Each number is 50 + 10 x the weight over its row's rms, rounded and kept within 0 to 99. Layers, rows and columns count from 0. The size before them is the row's rms in percent of the matrix's.

# layer 2 attention key, 320x320, rms 0.0688, rows 82-104, columns 128-191
046:48 54 39 49 60 62 44 35 51 57 37 43 48 47 57 53 61 32 58 43 54 50 52 50 44 33 36 28 58 53 67 57 55 38 69 41 52 61 53 51 40 48 57 38 52 49 51 43 76 35 52 85 52 49 26 45 48 37 62 46 39 38 48 45
046:46 45 48 53 59 51 69 55 46 36 44 54 71 59 34 46 44 56 55 48 39 42 47 69 41 37 45 29 47 42 45 79 65 32 55 46 60 36 37 30 25 52 52 58 48 41 66 43 51 35 51 58 41 50 57 35 49 45 53 55 43 56 64 39
046:39 53 45 45 53 55 67 45 61 46 47 54 51 42 31 52 49 41 52 26 69 46 67 61 41 51 36 29 56 50 50 46 61 45 54 44 52 56 32 51 45 65 38 52 57 67 70 34 42 57 44 47 54 62 43 41 44 38 41 54 39 51 49 47
059:55 55 48 61 62 42 43 50 49 51 62 48 53 48 47 40 54 36 55 54 35 59 57 45 55 49 50 57 40 43 56 46 43 55 47 49 40 40 48 68 43 63 41 61 44 72 54 61 53 50 43 58 43 50 40 54 41 51 56 44 53 46 29 61
050:44 47 49 46 54 70 65 50 64 52 39 47 59 61 39 43 37 33 66 63 55 29 40 70 42 41 50 52 52 56 42 54 48 53 68 53 61 54 52 45 37 58 65 37 44 35 64 38 47 53 50 66 43 55 50 45 45 37 49 40 18 56 68 42
051:41 46 59 58 53 47 41 52 43 42 52 57 63 49 39 48 57 51 54 28 41 55 69 61 63 49 58 51 55 60 46 48 64 33 54 53 62 42 27 59 49 50 46 42 47 51 65 53 54 52 52 55 61 71 49 42 60 45 43 48 70 52 58 64
047:53 44 43 69 60 66 57 36 41 65 42 42 42 40 56 42 40 55 73 59 72 34 70 63 43 43 71 52 56 66 55 60 52 56 45 40 49 63 70 42 62 58 50 66 61 52 43 32 50 60 54 51 51 72 25 48 44 37 54 51 53 57 56 34
047:42 58 59 50 59 41 45 40 47 34 50 47 51 45 31 46 64 62 46 37 53 52 57 38 60 64 54 41 62 71 57 54 50 68 42 38 45 45 40 53 44 41 23 57 39 64 61 49 43 73 53 32 47 57 55 41 64 59 46 61 67 48 41 30
041:62 53 67 35 37 48 48 50 56 53 61 63 71 56 49 50 45 39 49 50 47 49 68 44 38 69 49 52 53 34 43 52 42 34 51 48 53 55 63 61 44 50 61 41 33 54 49 51 46 38 37 64 60 61 44 58 32 47 40 48 33 45 64 43
043:31 55 45 34 55 42 57 44 48 50 57 55 44 62 52 47 50 58 60 45 52 52 40 79 51 33 53 49 37 48 34 65 50 47 53 42 42 55 56 38 38 60 57 42 51 46 60 39 51 41 69 49 47 47 59 73 39 35 57 58 49 49 67 41
042:57 51 42 54 49 49 58 45 50 35 44 55 50 37 49 39 53 68 41 69 71 60 66 49 52 41 51 38 55 62 49 40 31 57 51 55 33 40 53 64 62 38 66 52 67 54 52 32 43 44 52 50 46 40 38 36 42 59 37 47 59 59 39 56
055:61 49 46 35 50 49 48 57 62 64 46 41 51 44 51 54 57 50 47 59 37 59 16 42 56 62 41 59 37 53 41 54 48 48 35 61 41 49 55 50 56 59 43 53 47 58 45 52 42 52 47 50 45 46 43 32 53 56 70 65 51 51 60 54
047:47 48 34 59 51 48 58 52 49 39 40 48 47 55 36 50 56 45 48 34 51 52 55 45 38 63 59 40 57 55 62 56 43 39 46 39 67 50 38 40 54 41 54 47 41 38 57 55 47 54 59 50 47 35 69 44 65 45 48 29 67 51 40 35
051:65 52 28 55 61 53 49 40 50 42 58 36 25 54 52 50 48 39 53 46 43 51 77 43 36 47 57 46 32 46 54 55 40 49 45 43 51 71 52 43 48 55 69 63 47 39 40 39 55 48 48 59 61 44 47 61 53 52 58 48 73 27 35 63
094:59 60 41 62 46 33 47 48 19 45 62 49 35 51 45 54 44 38 32 58 46 76 48 62 43 61 47 52 48 64 47 50 44 66 62 40 48 57 42 56 55 56 62 42 49 48 63 50 53 46 41 56 44 45 65 39 38 53 56 37 47 58 38 38
108:44 46 53 57 40 37 45 34 36 38 39 68 47 54 42 54 40 41 56 43 36 54 58 49 44 50 61 49 62 54 50 47 49 40 70 56 65 46 54 47 44 57 42 64 57 43 49 50 54 55 61 44 50 38 42 54 35 55 40 44 51 43 60 64
109:39 72 46 59 54 54 64 43 60 44 50 66 57 40 39 52 59 51 46 40 61 40 59 59 54 52 45 35 65 50 49 46 46 50 66 39 62 39 55 49 48 67 37 45 61 46 54 48 46 45 49 49 57 38 33 51 46 40 41 60 52 40 44 63
161:50 51 42 46 55 59 44 66 61 55 37 23 61 50 51 38 54 67 61 55 43 47 54 35 57 47 48 53 38 53 51 50 57 47 37 63 51 57 56 56 53 43 52 59 47 40 41 52 43 50 53 52 34 65 58 46 60 55 52 52 50 59 43 37
105:44 46 45 55 53 49 66 51 60 51 35 58 52 48 36 24 57 50 46 50 62 48 45 60 59 49 50 56 65 45 49 56 40 47 71 30 46 46 59 74 46 70 38 57 65 36 50 53 50 43 51 45 45 49 38 51 43 35 32 60 50 52 44 53
256:56 45 43 48 54 55 40 58 41 45 50 37 56 40 46 22 51 57 53 54 46 46 52 32 66 38 50 69 44 48 47 48 52 53 47 64 40 64 45 53 51 44 53 50 47 54 54 57 28 53 51 45 41 61 56 50 69 47 51 58 50 67 40 34
079:37 40 52 51 55 60 51 57 62 58 49 25 59 62 57 57 38 54 50 60 51 60 44 50 47 71 64 60 57 49 49 56 57 31 40 43 50 39 60 45 31 46 55 44 58 33 45 50 55 51 52 34 61 52 34 54 40 43 61 43 61 52 63 49
084:57 52 47 56 38 42 46 41 37 53 48 66 40 58 42 40 53 67 41 57 55 49 36 57 53 55 33 47 52 62 60 57 36 44 65 37 58 59 46 53 54 58 52 47 50 44 57 51 59 50 35 65 42 32 54 45 33 41 44 54 40 55 56 40
097:48 58 35 53 39 55 55 46 39 43 49 49 44 48 64 51 49 58 37 35 71 65 59 48 56 64 76 66 73 61 55 52 44 43 37 76 38 36 43 40 39 53 47 48 69 51 43 48 53 34 61 48 46 67 44 58 55 40 55 55 64 58 67 42
# layer 2 attention query, 320x320, rms 0.0715, rows 83-104, columns 128-191
048:53 43 64 41 47 56 54 52 55 43 48 63 36 43 54 45 54 59 37 66 56 58 42 47 63 51 45 62 52 43 50 21 29 51 44 52 49 69 58 58 65 60 42 64 46 47 33 46 57 45 60 27 57 30 83 49 63 58 40 43 39 55 36 64
054:57 36 58 54 29 45 65 44 47 52 57 64 36 45 44 39 54 42 49 51 50 41 49 25 33 51 64 64 48 37 45 49 56 41 52 55 47 24 46 63 66 56 49 58 33 44 53 64 59 43 40 55 58 38 56 70 47 59 55 47 56 66 45 33
065:53 58 48 42 55 59 35 35 59 54 52 39 63 61 54 55 33 51 55 58 45 61 55 44 47 36 38 27 43 64 53 52 46 57 51 43 47 59 55 49 45 48 68 40 44 59 58 62 51 61 48 51 31 53 35 43 48 43 19 45 52 48 48 46
053:55 51 58 44 44 55 58 64 47 52 54 41 31 30 50 51 46 56 43 38 63 57 64 37 63 39 64 59 50 46 64 62 44 49 44 54 47 49 47 47 49 51 37 60 53 61 36 42 59 58 51 38 42 29 67 45 60 51 57 49 37 45 40 73
057:41 45 36 56 40 40 49 62 39 63 55 52 41 52 49 62 63 54 50 58 63 37 34 58 36 71 45 46 58 35 55 36 51 55 61 56 51 43 56 39 52 49 44 58 56 38 29 55 46 49 56 49 50 39 44 48 47 53 56 43 42 34 61 46
052:52 33 45 29 43 56 61 56 49 19 45 61 56 56 56 48 56 43 54 66 49 55 61 45 54 39 45 46 51 44 54 40 73 48 37 41 55 46 36 55 58 35 59 54 44 50 40 61 54 42 52 45 44 32 58 49 42 58 51 58 48 41 52 62
054:39 44 51 60 36 44 57 43 48 43 53 52 58 61 50 60 50 48 61 53 52 38 53 50 42 44 40 52 48 49 60 68 54 43 55 49 48 44 60 52 41 40 46 57 54 18 35 54 58 36 32 60 69 46 43 52 29 47 66 35 51 49 52 46
050:59 49 49 50 46 60 72 62 54 56 49 38 43 39 49 55 42 51 40 48 65 56 46 55 54 75 56 55 45 44 74 51 52 57 54 52 52 42 39 39 48 57 70 47 59 65 49 41 47 59 48 54 49 45 53 42 76 45 46 58 39 63 58 48
049:37 42 56 50 47 61 61 40 61 39 57 42 44 36 44 37 53 41 49 30 56 44 55 39 61 37 41 54 49 57 52 36 35 38 49 58 52 42 49 60 35 45 43 53 48 48 47 54 63 63 54 38 57 50 61 49 58 72 53 50 51 61 50 73
050:59 43 54 35 26 62 58 30 53 46 52 48 51 50 41 58 50 38 57 35 63 40 42 52 30 50 59 59 44 41 76 39 52 32 26 37 54 52 38 34 44 69 43 50 49 56 51 65 46 60 52 51 65 62 59 68 47 40 68 63 60 57 47 41
065:55 62 64 43 69 57 45 46 48 45 33 57 60 49 64 36 29 44 54 60 49 55 65 31 58 24 37 35 58 63 33 46 60 62 63 48 57 44 56 65 41 40 62 48 52 59 52 43 62 41 57 60 18 60 48 50 49 61 28 51 53 42 38 49
056:48 34 39 64 29 40 59 49 43 46 53 67 33 51 56 77 64 44 53 48 59 37 54 56 51 45 55 63 36 45 60 61 38 37 40 45 41 32 58 43 53 56 33 62 55 38 43 54 42 36 36 56 81 46 47 53 46 50 59 50 59 49 52 44
055:61 44 48 79 30 41 47 37 44 35 66 47 68 60 59 55 42 44 56 50 34 50 41 54 54 58 45 53 53 57 65 53 52 39 49 60 39 46 46 51 31 55 65 40 64 61 55 62 47 58 49 40 49 43 39 50 33 50 51 48 59 58 63 34
114:44 39 47 49 48 60 69 35 44 56 52 48 31 45 49 54 42 40 66 43 50 53 49 55 51 61 68 43 42 47 56 52 48 42 45 53 46 40 53 40 44 52 26 62 67 34 51 34 59 76 64 33 66 41 53 58 58 55 61 40 47 46 55 58
118:42 60 46 44 63 51 40 70 55 62 58 37 43 59 55 48 48 62 60 51 47 37 45 46 44 47 60 37 27 46 50 60 70 60 46 38 59 57 32 54 47 24 49 41 46 33 54 48 59 65 60 37 52 55 56 53 63 46 60 44 64 52 43 51
127:44 51 50 50 42 43 55 46 54 55 58 53 40 45 36 78 46 33 67 43 46 51 60 45 29 59 46 32 47 29 50 42 40 49 48 56 57 40 46 28 53 59 35 48 54 42 59 47 63 66 58 41 53 39 49 45 32 70 61 49 38 41 42 67
150:60 60 57 53 58 52 44 65 43 51 52 47 55 51 54 28 56 73 35 61 60 41 49 48 66 48 62 57 35 53 47 59 64 68 62 46 41 74 57 57 57 31 64 44 51 56 38 59 48 37 54 49 51 46 68 49 54 40 47 56 65 58 53 34
215:40 52 56 48 37 45 57 44 59 50 48 58 40 53 46 75 55 38 58 48 40 57 58 55 31 51 37 32 51 40 44 47 33 49 49 48 61 33 44 45 55 61 41 57 49 42 45 51 55 56 50 47 51 40 43 44 44 61 53 59 45 34 41 63
166:61 50 36 54 50 52 48 53 43 45 44 40 59 48 57 29 45 68 40 52 54 40 40 48 73 54 57 68 50 63 54 54 58 47 42 43 38 67 61 51 38 36 51 34 58 49 51 47 39 41 43 53 42 62 59 61 61 36 45 41 59 63 61 34
078:68 72 52 54 59 46 32 31 60 53 47 62 54 64 44 50 46 49 76 42 53 37 52 62 44 58 56 54 52 41 50 52 41 72 63 47 64 51 45 50 50 70 49 54 35 51 48 43 61 63 59 61 42 54 40 47 41 50 37 29 50 52 28 58
087:51 28 35 60 34 63 68 62 57 39 47 35 42 35 33 48 53 46 38 59 24 49 64 72 46 32 48 52 62 66 44 58 56 50 39 31 48 44 42 52 49 30 65 40 55 39 48 54 53 39 48 55 49 56 61 51 70 40 51 56 48 36 63 71
100:66 72 39 48 37 61 47 30 53 43 41 57 46 50 44 52 52 51 46 30 47 37 53 45 54 45 66 60 72 59 44 44 59 54 38 41 52 53 39 40 50 59 42 53 48 44 57 60 44 51 37 61 40 59 50 62 59 33 45 42 38 45 43 36
# layer 2 attention value, 320x320, rms 0.0735, rows 64-95, columns 128-191
105:50 42 52 52 48 24 59 47 55 55 52 62 49 51 34 53 36 40 54 44 50 69 36 77 48 45 55 47 38 38 71 44 50 51 47 54 33 53 37 43 56 55 40 35 53 57 45 40 64 63 49 64 47 36 34 52 52 48 55 44 44 55 48 61
099:50 40 34 61 26 44 67 55 49 31 51 66 44 39 22 49 48 40 66 42 45 56 41 66 46 46 52 41 58 37 47 54 59 45 17 64 42 43 32 55 59 68 45 33 44 41 44 60 59 45 31 63 46 51 39 50 53 39 63 53 61 40 56 44
112:43 57 65 33 30 35 65 50 36 38 48 49 40 39 35 56 48 41 64 34 48 53 40 74 48 48 57 43 41 39 64 56 54 45 46 72 46 45 37 49 62 58 43 53 57 43 56 42 65 49 43 65 43 63 47 61 56 54 64 41 43 49 63 58
102:51 57 52 55 60 72 40 47 67 47 42 61 49 59 63 43 38 56 54 60 52 34 61 44 58 34 50 51 48 61 38 51 56 54 63 18 53 57 52 25 42 40 63 48 45 63 51 43 43 48 58 42 61 49 39 66 50 40 21 38 46 56 38 59
105:28 55 55 40 37 36 70 41 34 35 40 31 66 41 27 47 56 56 58 46 38 51 51 56 44 55 54 55 54 41 42 54 48 44 44 79 63 44 60 74 45 45 49 61 63 39 62 48 50 46 38 71 72 49 51 43 45 36 56 59 40 43 78 52
089:35 43 38 51 36 37 52 56 37 78 60 72 41 39 53 49 48 46 49 53 44 59 50 52 49 52 56 44 37 61 65 46 67 55 54 82 48 43 36 35 63 38 58 63 45 44 49 40 50 55 52 56 53 51 64 57 62 40 74 48 59 47 62 37
106:44 60 58 40 22 49 51 32 49 46 65 64 50 48 53 48 42 34 66 62 49 50 43 53 37 57 42 47 24 27 35 55 48 59 47 66 47 48 41 43 57 53 48 82 64 52 53 56 51 71 68 51 45 42 52 53 64 72 45 45 53 53 47 55
104:51 60 40 70 61 50 31 72 68 56 54 62 56 51 73 60 55 62 47 59 59 59 53 55 49 35 34 42 54 68 49 43 57 58 62 28 47 53 40 31 48 50 52 35 43 62 44 45 54 48 47 42 46 50 47 58 56 45 51 45 57 59 25 33
093:61 45 59 48 56 62 35 45 58 35 56 64 58 66 65 54 31 49 41 62 57 45 53 51 58 49 42 43 48 46 50 48 51 58 56 36 35 51 41 38 50 40 56 43 36 45 43 42 53 50 64 45 39 50 41 54 60 48 51 62 40 54 37 58
105:62 48 31 47 76 62 40 69 79 45 70 61 54 55 54 52 41 54 49 55 63 38 54 39 47 40 49 53 43 51 54 58 45 42 59 06 33 53 37 37 48 56 44 33 38 58 46 59 56 63 58 33 52 51 36 49 45 40 58 49 49 68 31 41
118:38 75 52 37 90 67 36 49 70 43 68 48 54 58 55 47 33 49 48 65 45 47 58 50 48 37 57 40 37 44 47 44 35 57 52 33 53 52 37 45 40 47 53 43 28 49 59 41 50 59 56 36 29 52 43 55 60 59 45 54 35 50 25 41
110:55 45 57 50 46 30 55 63 34 62 53 37 53 34 44 52 54 44 41 65 46 79 46 57 49 48 49 62 57 66 72 43 50 42 38 71 51 47 54 63 49 36 50 45 58 63 56 43 45 54 49 39 62 39 44 32 53 39 70 47 57 42 66 57
090:24 43 53 41 22 32 56 43 26 81 50 55 36 52 43 45 32 52 71 50 59 55 42 56 46 54 42 53 33 54 50 55 60 51 32 74 44 45 53 39 67 45 42 65 70 58 33 44 52 49 63 58 66 49 54 73 58 49 63 52 52 40 59 50
116:63 49 49 75 52 48 51 40 55 47 42 71 43 55 44 48 47 48 57 37 43 61 39 68 54 58 49 38 65 34 55 37 49 54 67 33 40 57 52 39 55 52 59 43 54 39 50 46 65 52 47 65 33 42 63 69 46 57 37 39 61 46 47 49
090:39 66 73 58 58 36 63 32 39 60 60 53 21 64 63 44 55 55 40 35 61 57 41 53 48 54 56 65 53 66 46 54 63 53 70 50 64 55 62 52 64 45 42 57 62 46 46 52 47 38 56 40 70 48 63 63 58 61 45 49 26 42 57 51
110:50 29 72 50 55 58 55 28 59 31 33 71 63 52 46 50 37 33 50 57 50 49 48 49 63 39 57 40 50 30 50 53 49 58 66 34 41 54 67 48 43 46 51 53 49 41 44 51 67 50 64 58 44 52 46 45 55 48 32 70 48 51 44 57
119:58 57 25 39 51 54 53 79 57 71 45 30 42 38 39 50 59 44 52 62 62 53 61 35 44 53 57 50 58 35 65 53 36 55 37 62 56 50 42 49 48 55 51 51 39 58 55 55 26 39 50 50 49 52 50 42 39 53 61 35 54 56 42 47
099:45 52 61 30 34 40 64 17 36 48 43 39 39 60 36 44 57 52 48 39 47 42 37 42 51 63 60 58 57 43 34 52 39 42 60 54 64 42 70 57 52 45 50 65 62 26 57 39 49 63 41 71 51 52 53 48 47 60 46 53 45 38 64 54
102:42 37 60 49 50 57 40 35 52 38 52 70 58 67 52 50 29 38 67 72 55 36 49 63 40 43 40 47 19 34 49 66 60 53 42 47 39 55 38 46 56 55 45 46 46 61 33 63 64 57 79 48 46 39 51 56 60 67 46 64 44 59 46 56
096:48 45 44 54 35 47 56 48 40 55 49 43 37 48 41 50 49 41 73 37 58 55 40 46 42 54 51 50 40 67 64 49 48 37 20 71 33 38 46 54 56 68 38 48 57 41 55 52 49 65 39 48 50 53 52 42 54 50 51 46 61 51 58 50
118:60 57 66 41 74 68 37 62 48 52 60 39 62 52 57 45 45 40 47 66 52 52 57 40 50 47 45 54 37 46 55 38 41 60 22 49 49 46 57 65 50 63 59 39 37 59 54 53 43 30 52 35 44 50 42 39 53 56 39 66 49 49 36 53
108:61 55 24 66 61 55 31 83 64 59 57 50 46 42 67 56 58 56 52 51 58 53 60 51 48 42 48 46 58 40 70 45 60 48 45 38 42 50 41 47 48 66 59 26 23 52 50 58 35 58 47 54 48 48 48 45 40 40 70 51 59 62 39 36
107:53 60 34 33 45 36 63 62 37 69 52 30 55 50 39 54 54 47 65 47 51 58 45 47 39 52 64 49 39 47 67 43 39 47 23 76 54 44 52 69 49 59 38 62 65 43 49 49 43 57 36 54 47 49 50 37 46 63 72 54 45 47 64 51
121:50 52 54 35 46 43 40 70 45 63 54 31 48 24 48 67 51 49 56 53 36 62 49 56 42 47 38 55 43 41 68 50 52 45 17 80 41 45 42 58 49 53 48 43 54 62 51 55 48 62 47 44 37 56 60 52 50 62 67 44 62 51 69 49
094:55 50 54 61 47 62 35 48 67 52 47 72 60 63 53 39 31 49 46 65 52 53 56 40 52 47 39 45 31 48 49 39 45 63 64 23 48 50 53 41 49 40 58 41 46 52 41 43 55 59 64 41 40 39 41 67 55 43 30 64 44 54 25 48
125:59 61 59 57 58 57 41 36 60 44 44 70 53 61 67 50 48 61 39 50 48 46 52 52 57 33 43 53 57 66 25 45 67 62 72 31 63 58 58 39 44 41 62 37 58 48 49 54 51 46 47 54 54 39 55 67 51 47 39 53 53 39 37 50
102:52 50 56 50 59 66 44 18 51 33 46 66 49 57 47 43 37 46 43 47 37 37 48 57 58 35 53 41 55 41 40 41 54 59 76 36 49 54 66 32 41 37 67 48 41 42 51 42 48 49 56 54 36 56 38 45 48 53 23 40 43 56 36 41
107:68 46 58 54 67 70 46 51 52 31 45 68 50 61 70 45 55 56 46 56 64 44 48 38 70 51 38 47 67 51 50 29 56 47 68 26 47 56 63 40 49 59 66 55 43 41 50 42 54 48 49 50 39 43 52 46 53 45 27 55 48 54 37 50
104:80 56 51 52 71 56 38 56 55 31 52 62 57 59 69 45 47 65 26 57 54 48 46 42 59 50 41 47 71 72 32 53 61 53 58 06 55 54 61 49 46 48 54 51 48 44 56 37 48 48 56 51 56 41 47 45 54 43 45 49 53 53 33 36
120:56 53 45 64 65 72 38 44 61 50 39 57 71 62 68 42 51 58 40 66 47 33 56 43 59 41 40 48 46 62 30 46 54 57 57 38 62 51 61 44 50 48 64 39 49 61 49 52 47 38 53 52 56 50 49 48 44 47 30 45 46 48 32 53
108:45 42 44 49 21 41 71 52 48 56 54 36 51 49 27 53 57 33 71 48 62 47 50 53 54 55 67 58 41 46 55 73 34 43 33 64 44 46 35 55 45 60 40 55 46 58 53 60 53 63 56 62 58 58 43 41 40 51 59 44 62 51 58 72
110:31 47 62 44 48 41 54 33 36 37 34 28 40 37 41 41 57 52 49 35 50 57 44 56 46 50 52 56 47 49 60 47 42 49 46 78 54 44 63 65 50 60 37 64 64 37 58 45 61 69 36 50 57 51 50 47 53 58 58 48 43 45 65 52
# layer 2 attention output (transposed), 320x320, rms 0.0752, rows 64-95, columns 128-191
101:64 48 53 31 61 51 34 69 59 55 53 57 64 44 69 52 64 63 45 48 61 46 64 41 62 59 48 62 48 52 40 39 47 45 71 51 68 36 59 61 41 41 50 51 53 52 44 64 42 34 38 53 38 58 54 52 46 43 53 43 55 60 26 51
098:59 49 61 38 59 42 39 73 56 64 62 60 55 60 61 65 58 65 52 53 60 47 44 58 71 61 50 59 45 48 55 43 44 44 74 40 56 59 67 48 39 39 52 58 44 57 38 58 53 56 40 43 33 58 65 63 44 36 50 48 44 47 31 60
104:65 47 53 45 71 43 26 75 53 58 53 69 64 52 66 57 67 68 57 63 57 54 56 49 75 47 47 56 40 50 42 41 48 38 69 42 56 40 51 52 45 41 49 51 54 56 44 62 48 44 32 50 34 48 48 51 44 42 58 50 47 51 28 54
101:53 58 57 38 35 51 43 39 39 54 50 29 44 44 41 47 38 34 35 52 46 49 36 49 27 62 68 48 60 54 45 50 44 46 51 59 71 59 54 41 51 53 53 36 43 53 67 48 67 52 63 45 64 58 45 34 43 83 57 62 57 52 75 47
102:63 54 50 63 60 50 42 57 59 56 46 77 44 63 59 58 64 54 44 57 59 46 54 48 72 39 51 49 35 47 60 38 46 52 53 36 29 47 41 49 54 51 50 58 47 38 40 43 38 56 41 51 32 49 56 58 57 44 51 40 42 35 36 57
088:70 48 42 68 58 44 61 50 60 48 49 32 59 58 56 52 54 59 66 57 53 61 54 53 59 56 54 48 55 50 41 47 45 54 45 41 47 46 43 62 51 53 52 35 54 54 56 65 47 56 39 41 32 64 62 61 42 50 54 42 46 68 56 65
102:52 37 48 52 66 41 48 75 60 68 41 68 57 63 37 45 61 55 67 36 45 54 53 66 73 50 24 51 49 43 43 32 51 35 55 45 55 32 49 52 46 55 48 62 41 53 38 47 46 40 46 45 33 47 46 58 54 53 68 57 44 42 48 48
101:39 54 50 32 49 56 51 42 37 50 49 21 49 57 49 45 36 37 44 46 50 38 41 44 34 64 66 69 51 68 53 59 50 60 43 72 63 67 57 50 49 46 56 35 36 57 63 62 52 67 62 39 68 56 39 52 50 59 45 59 64 59 72 46
095:47 63 49 38 46 55 47 56 49 66 52 22 52 40 46 40 49 48 48 38 53 59 49 49 39 67 56 57 72 49 36 53 47 38 48 54 84 47 78 49 42 55 50 49 48 59 61 57 70 40 46 54 64 62 52 54 47 74 54 47 51 62 61 52
103:40 57 55 27 43 45 53 47 29 55 41 28 52 48 54 53 41 51 46 39 46 50 49 47 22 64 60 59 64 57 48 59 53 60 54 68 69 60 67 59 46 43 54 31 43 53 64 56 42 44 58 45 67 57 48 59 46 49 48 52 61 55 58 48
118:43 51 39 58 40 51 63 44 42 58 58 36 48 58 34 45 64 38 50 46 48 51 49 44 36 61 52 48 53 52 34 59 51 34 35 66 62 54 53 49 57 50 48 44 42 51 61 53 49 42 63 39 72 46 44 35 45 45 50 60 67 41 64 57
107:51 54 41 59 60 52 66 48 65 37 58 54 49 53 60 44 56 55 47 27 57 47 69 50 50 34 47 47 37 33 53 61 62 63 43 52 28 35 50 55 49 67 45 66 59 52 46 44 48 47 55 74 47 39 57 45 50 32 43 34 45 56 37 59
092:58 49 46 46 54 48 49 77 64 61 51 51 72 41 61 51 55 58 54 55 53 64 53 59 59 62 34 58 49 51 43 32 43 47 74 30 60 33 49 57 33 52 59 52 48 48 58 56 55 45 39 49 13 59 44 51 34 52 54 58 25 65 39 61
115:52 47 57 28 51 59 24 63 46 51 52 54 58 35 57 51 42 50 50 62 46 44 45 50 51 54 51 44 54 62 32 49 46 39 63 50 70 51 62 40 49 46 54 40 51 55 45 58 66 43 35 47 56 74 37 40 35 58 58 56 51 61 51 47
095:58 41 61 60 56 64 44 51 57 50 48 76 50 41 51 50 63 36 57 85 43 52 47 48 64 48 46 51 39 70 40 41 40 43 47 43 44 41 42 37 46 57 47 48 64 50 42 48 58 55 41 56 41 49 33 40 33 41 60 45 50 50 53 55
107:61 61 56 35 42 52 37 64 43 59 63 47 38 38 54 53 57 43 52 54 47 46 59 53 34 72 55 55 57 49 27 43 48 36 63 54 66 45 54 42 54 47 47 51 49 55 52 47 60 30 46 52 58 49 47 48 45 68 61 31 48 60 51 56
118:38 52 44 67 45 34 61 50 55 37 38 51 56 61 52 44 45 72 55 32 48 57 53 52 63 37 55 46 45 41 60 48 63 53 43 48 34 50 50 69 49 45 49 61 54 46 39 46 44 60 60 49 46 52 53 58 65 27 44 74 50 36 45 51
096:55 30 41 62 51 58 38 44 59 55 57 80 44 47 54 51 60 34 49 66 52 45 53 47 58 41 34 37 42 52 59 37 38 43 50 33 27 37 28 44 57 59 43 47 53 39 46 51 49 48 43 51 32 43 49 28 47 44 50 41 48 41 47 48
099:53 52 64 27 49 52 42 84 60 76 47 34 62 47 47 54 62 49 52 41 52 58 54 65 42 67 44 67 61 59 27 31 50 43 74 56 75 40 63 51 42 54 48 57 44 52 49 52 51 43 34 39 47 60 41 61 44 54 60 48 48 53 56 51
097:60 44 52 48 62 32 55 53 63 49 46 59 69 53 58 55 48 64 58 46 59 56 68 63 63 41 52 49 46 38 54 50 59 59 69 38 44 46 54 49 47 50 52 61 54 61 50 58 47 35 45 48 36 46 59 53 55 42 53 59 37 40 20 53
118:37 49 46 70 38 50 74 34 59 46 53 52 38 61 31 40 62 47 49 33 46 55 62 57 44 44 47 44 58 53 61 59 61 44 31 62 42 46 46 38 44 53 44 71 46 55 56 37 59 54 68 54 70 44 51 44 65 54 46 47 59 34 57 56
104:41 56 55 52 47 52 68 38 48 37 49 23 62 66 36 44 35 59 49 40 34 52 43 44 38 51 61 54 64 66 45 63 57 67 42 66 52 69 59 55 48 38 64 48 51 58 52 55 40 59 74 38 53 59 57 69 57 46 40 55 62 50 58 54
105:52 40 35 61 54 34 55 58 67 47 43 77 62 57 59 56 54 65 63 45 56 57 72 44 67 44 47 44 41 50 54 49 55 60 48 43 26 52 40 58 51 44 55 53 54 45 46 50 37 52 39 53 42 51 60 56 61 26 37 46 45 39 26 59
116:53 52 35 59 56 43 75 54 64 43 40 48 71 60 49 40 53 67 48 32 48 47 59 50 56 33 40 48 42 33 52 52 58 56 52 46 43 46 64 65 44 40 56 69 44 55 55 53 36 43 48 58 48 43 61 51 45 34 41 60 40 53 36 51
095:46 58 54 37 44 53 61 45 51 59 55 19 52 39 36 50 42 37 41 40 47 48 46 55 24 60 48 41 70 58 43 55 49 48 42 64 75 44 64 48 50 64 51 40 39 56 61 57 58 48 62 41 61 64 39 48 39 65 52 58 54 58 79 58
118:50 41 57 45 41 65 43 44 38 56 52 40 31 38 40 46 40 23 42 65 44 43 34 49 34 59 64 59 63 64 51 57 39 45 47 57 59 56 48 30 53 52 53 36 42 51 55 46 65 57 46 44 66 54 34 33 40 65 51 50 55 55 81 41
103:45 50 56 46 41 49 36 43 37 54 57 44 32 35 52 62 54 30 45 57 55 51 43 45 31 65 53 54 57 53 40 55 43 42 52 48 65 62 34 39 67 54 43 38 50 44 48 53 57 36 47 43 53 47 53 47 45 73 62 51 51 57 62 47
103:43 52 65 44 50 49 48 39 50 47 35 38 51 39 35 45 40 29 39 59 38 59 40 48 38 57 60 49 70 63 44 71 49 49 39 55 63 40 56 36 50 54 33 44 56 57 43 62 72 49 49 51 74 54 45 46 56 68 52 56 59 52 57 57
101:45 59 54 44 40 62 60 27 43 45 47 35 35 45 44 58 39 27 45 50 42 47 38 46 30 55 63 53 60 53 52 64 44 50 39 64 57 57 44 41 53 49 46 31 45 54 47 50 61 61 51 42 63 56 38 48 47 70 51 47 62 53 75 49
107:40 60 53 48 36 59 54 27 42 47 51 32 31 51 31 41 38 27 41 54 47 50 39 49 29 58 67 50 62 56 63 53 47 48 40 58 54 58 45 36 48 49 53 48 38 55 61 40 61 70 62 42 61 43 44 47 51 73 48 53 55 42 84 43
104:62 44 50 47 63 33 53 67 55 46 45 57 60 52 53 51 54 80 61 49 59 66 66 56 56 49 46 47 39 31 52 31 61 51 62 40 45 47 53 64 39 40 54 61 56 44 44 47 36 47 49 55 32 44 68 64 61 40 57 56 32 38 24 45
103:55 42 42 60 59 52 54 56 55 54 54 84 50 49 58 54 71 52 52 52 58 52 66 42 68 38 38 46 35 46 49 39 56 49 59 39 38 41 44 49 52 48 45 63 57 42 41 46 28 39 37 65 30 37 60 49 52 29 53 46 45 48 29 50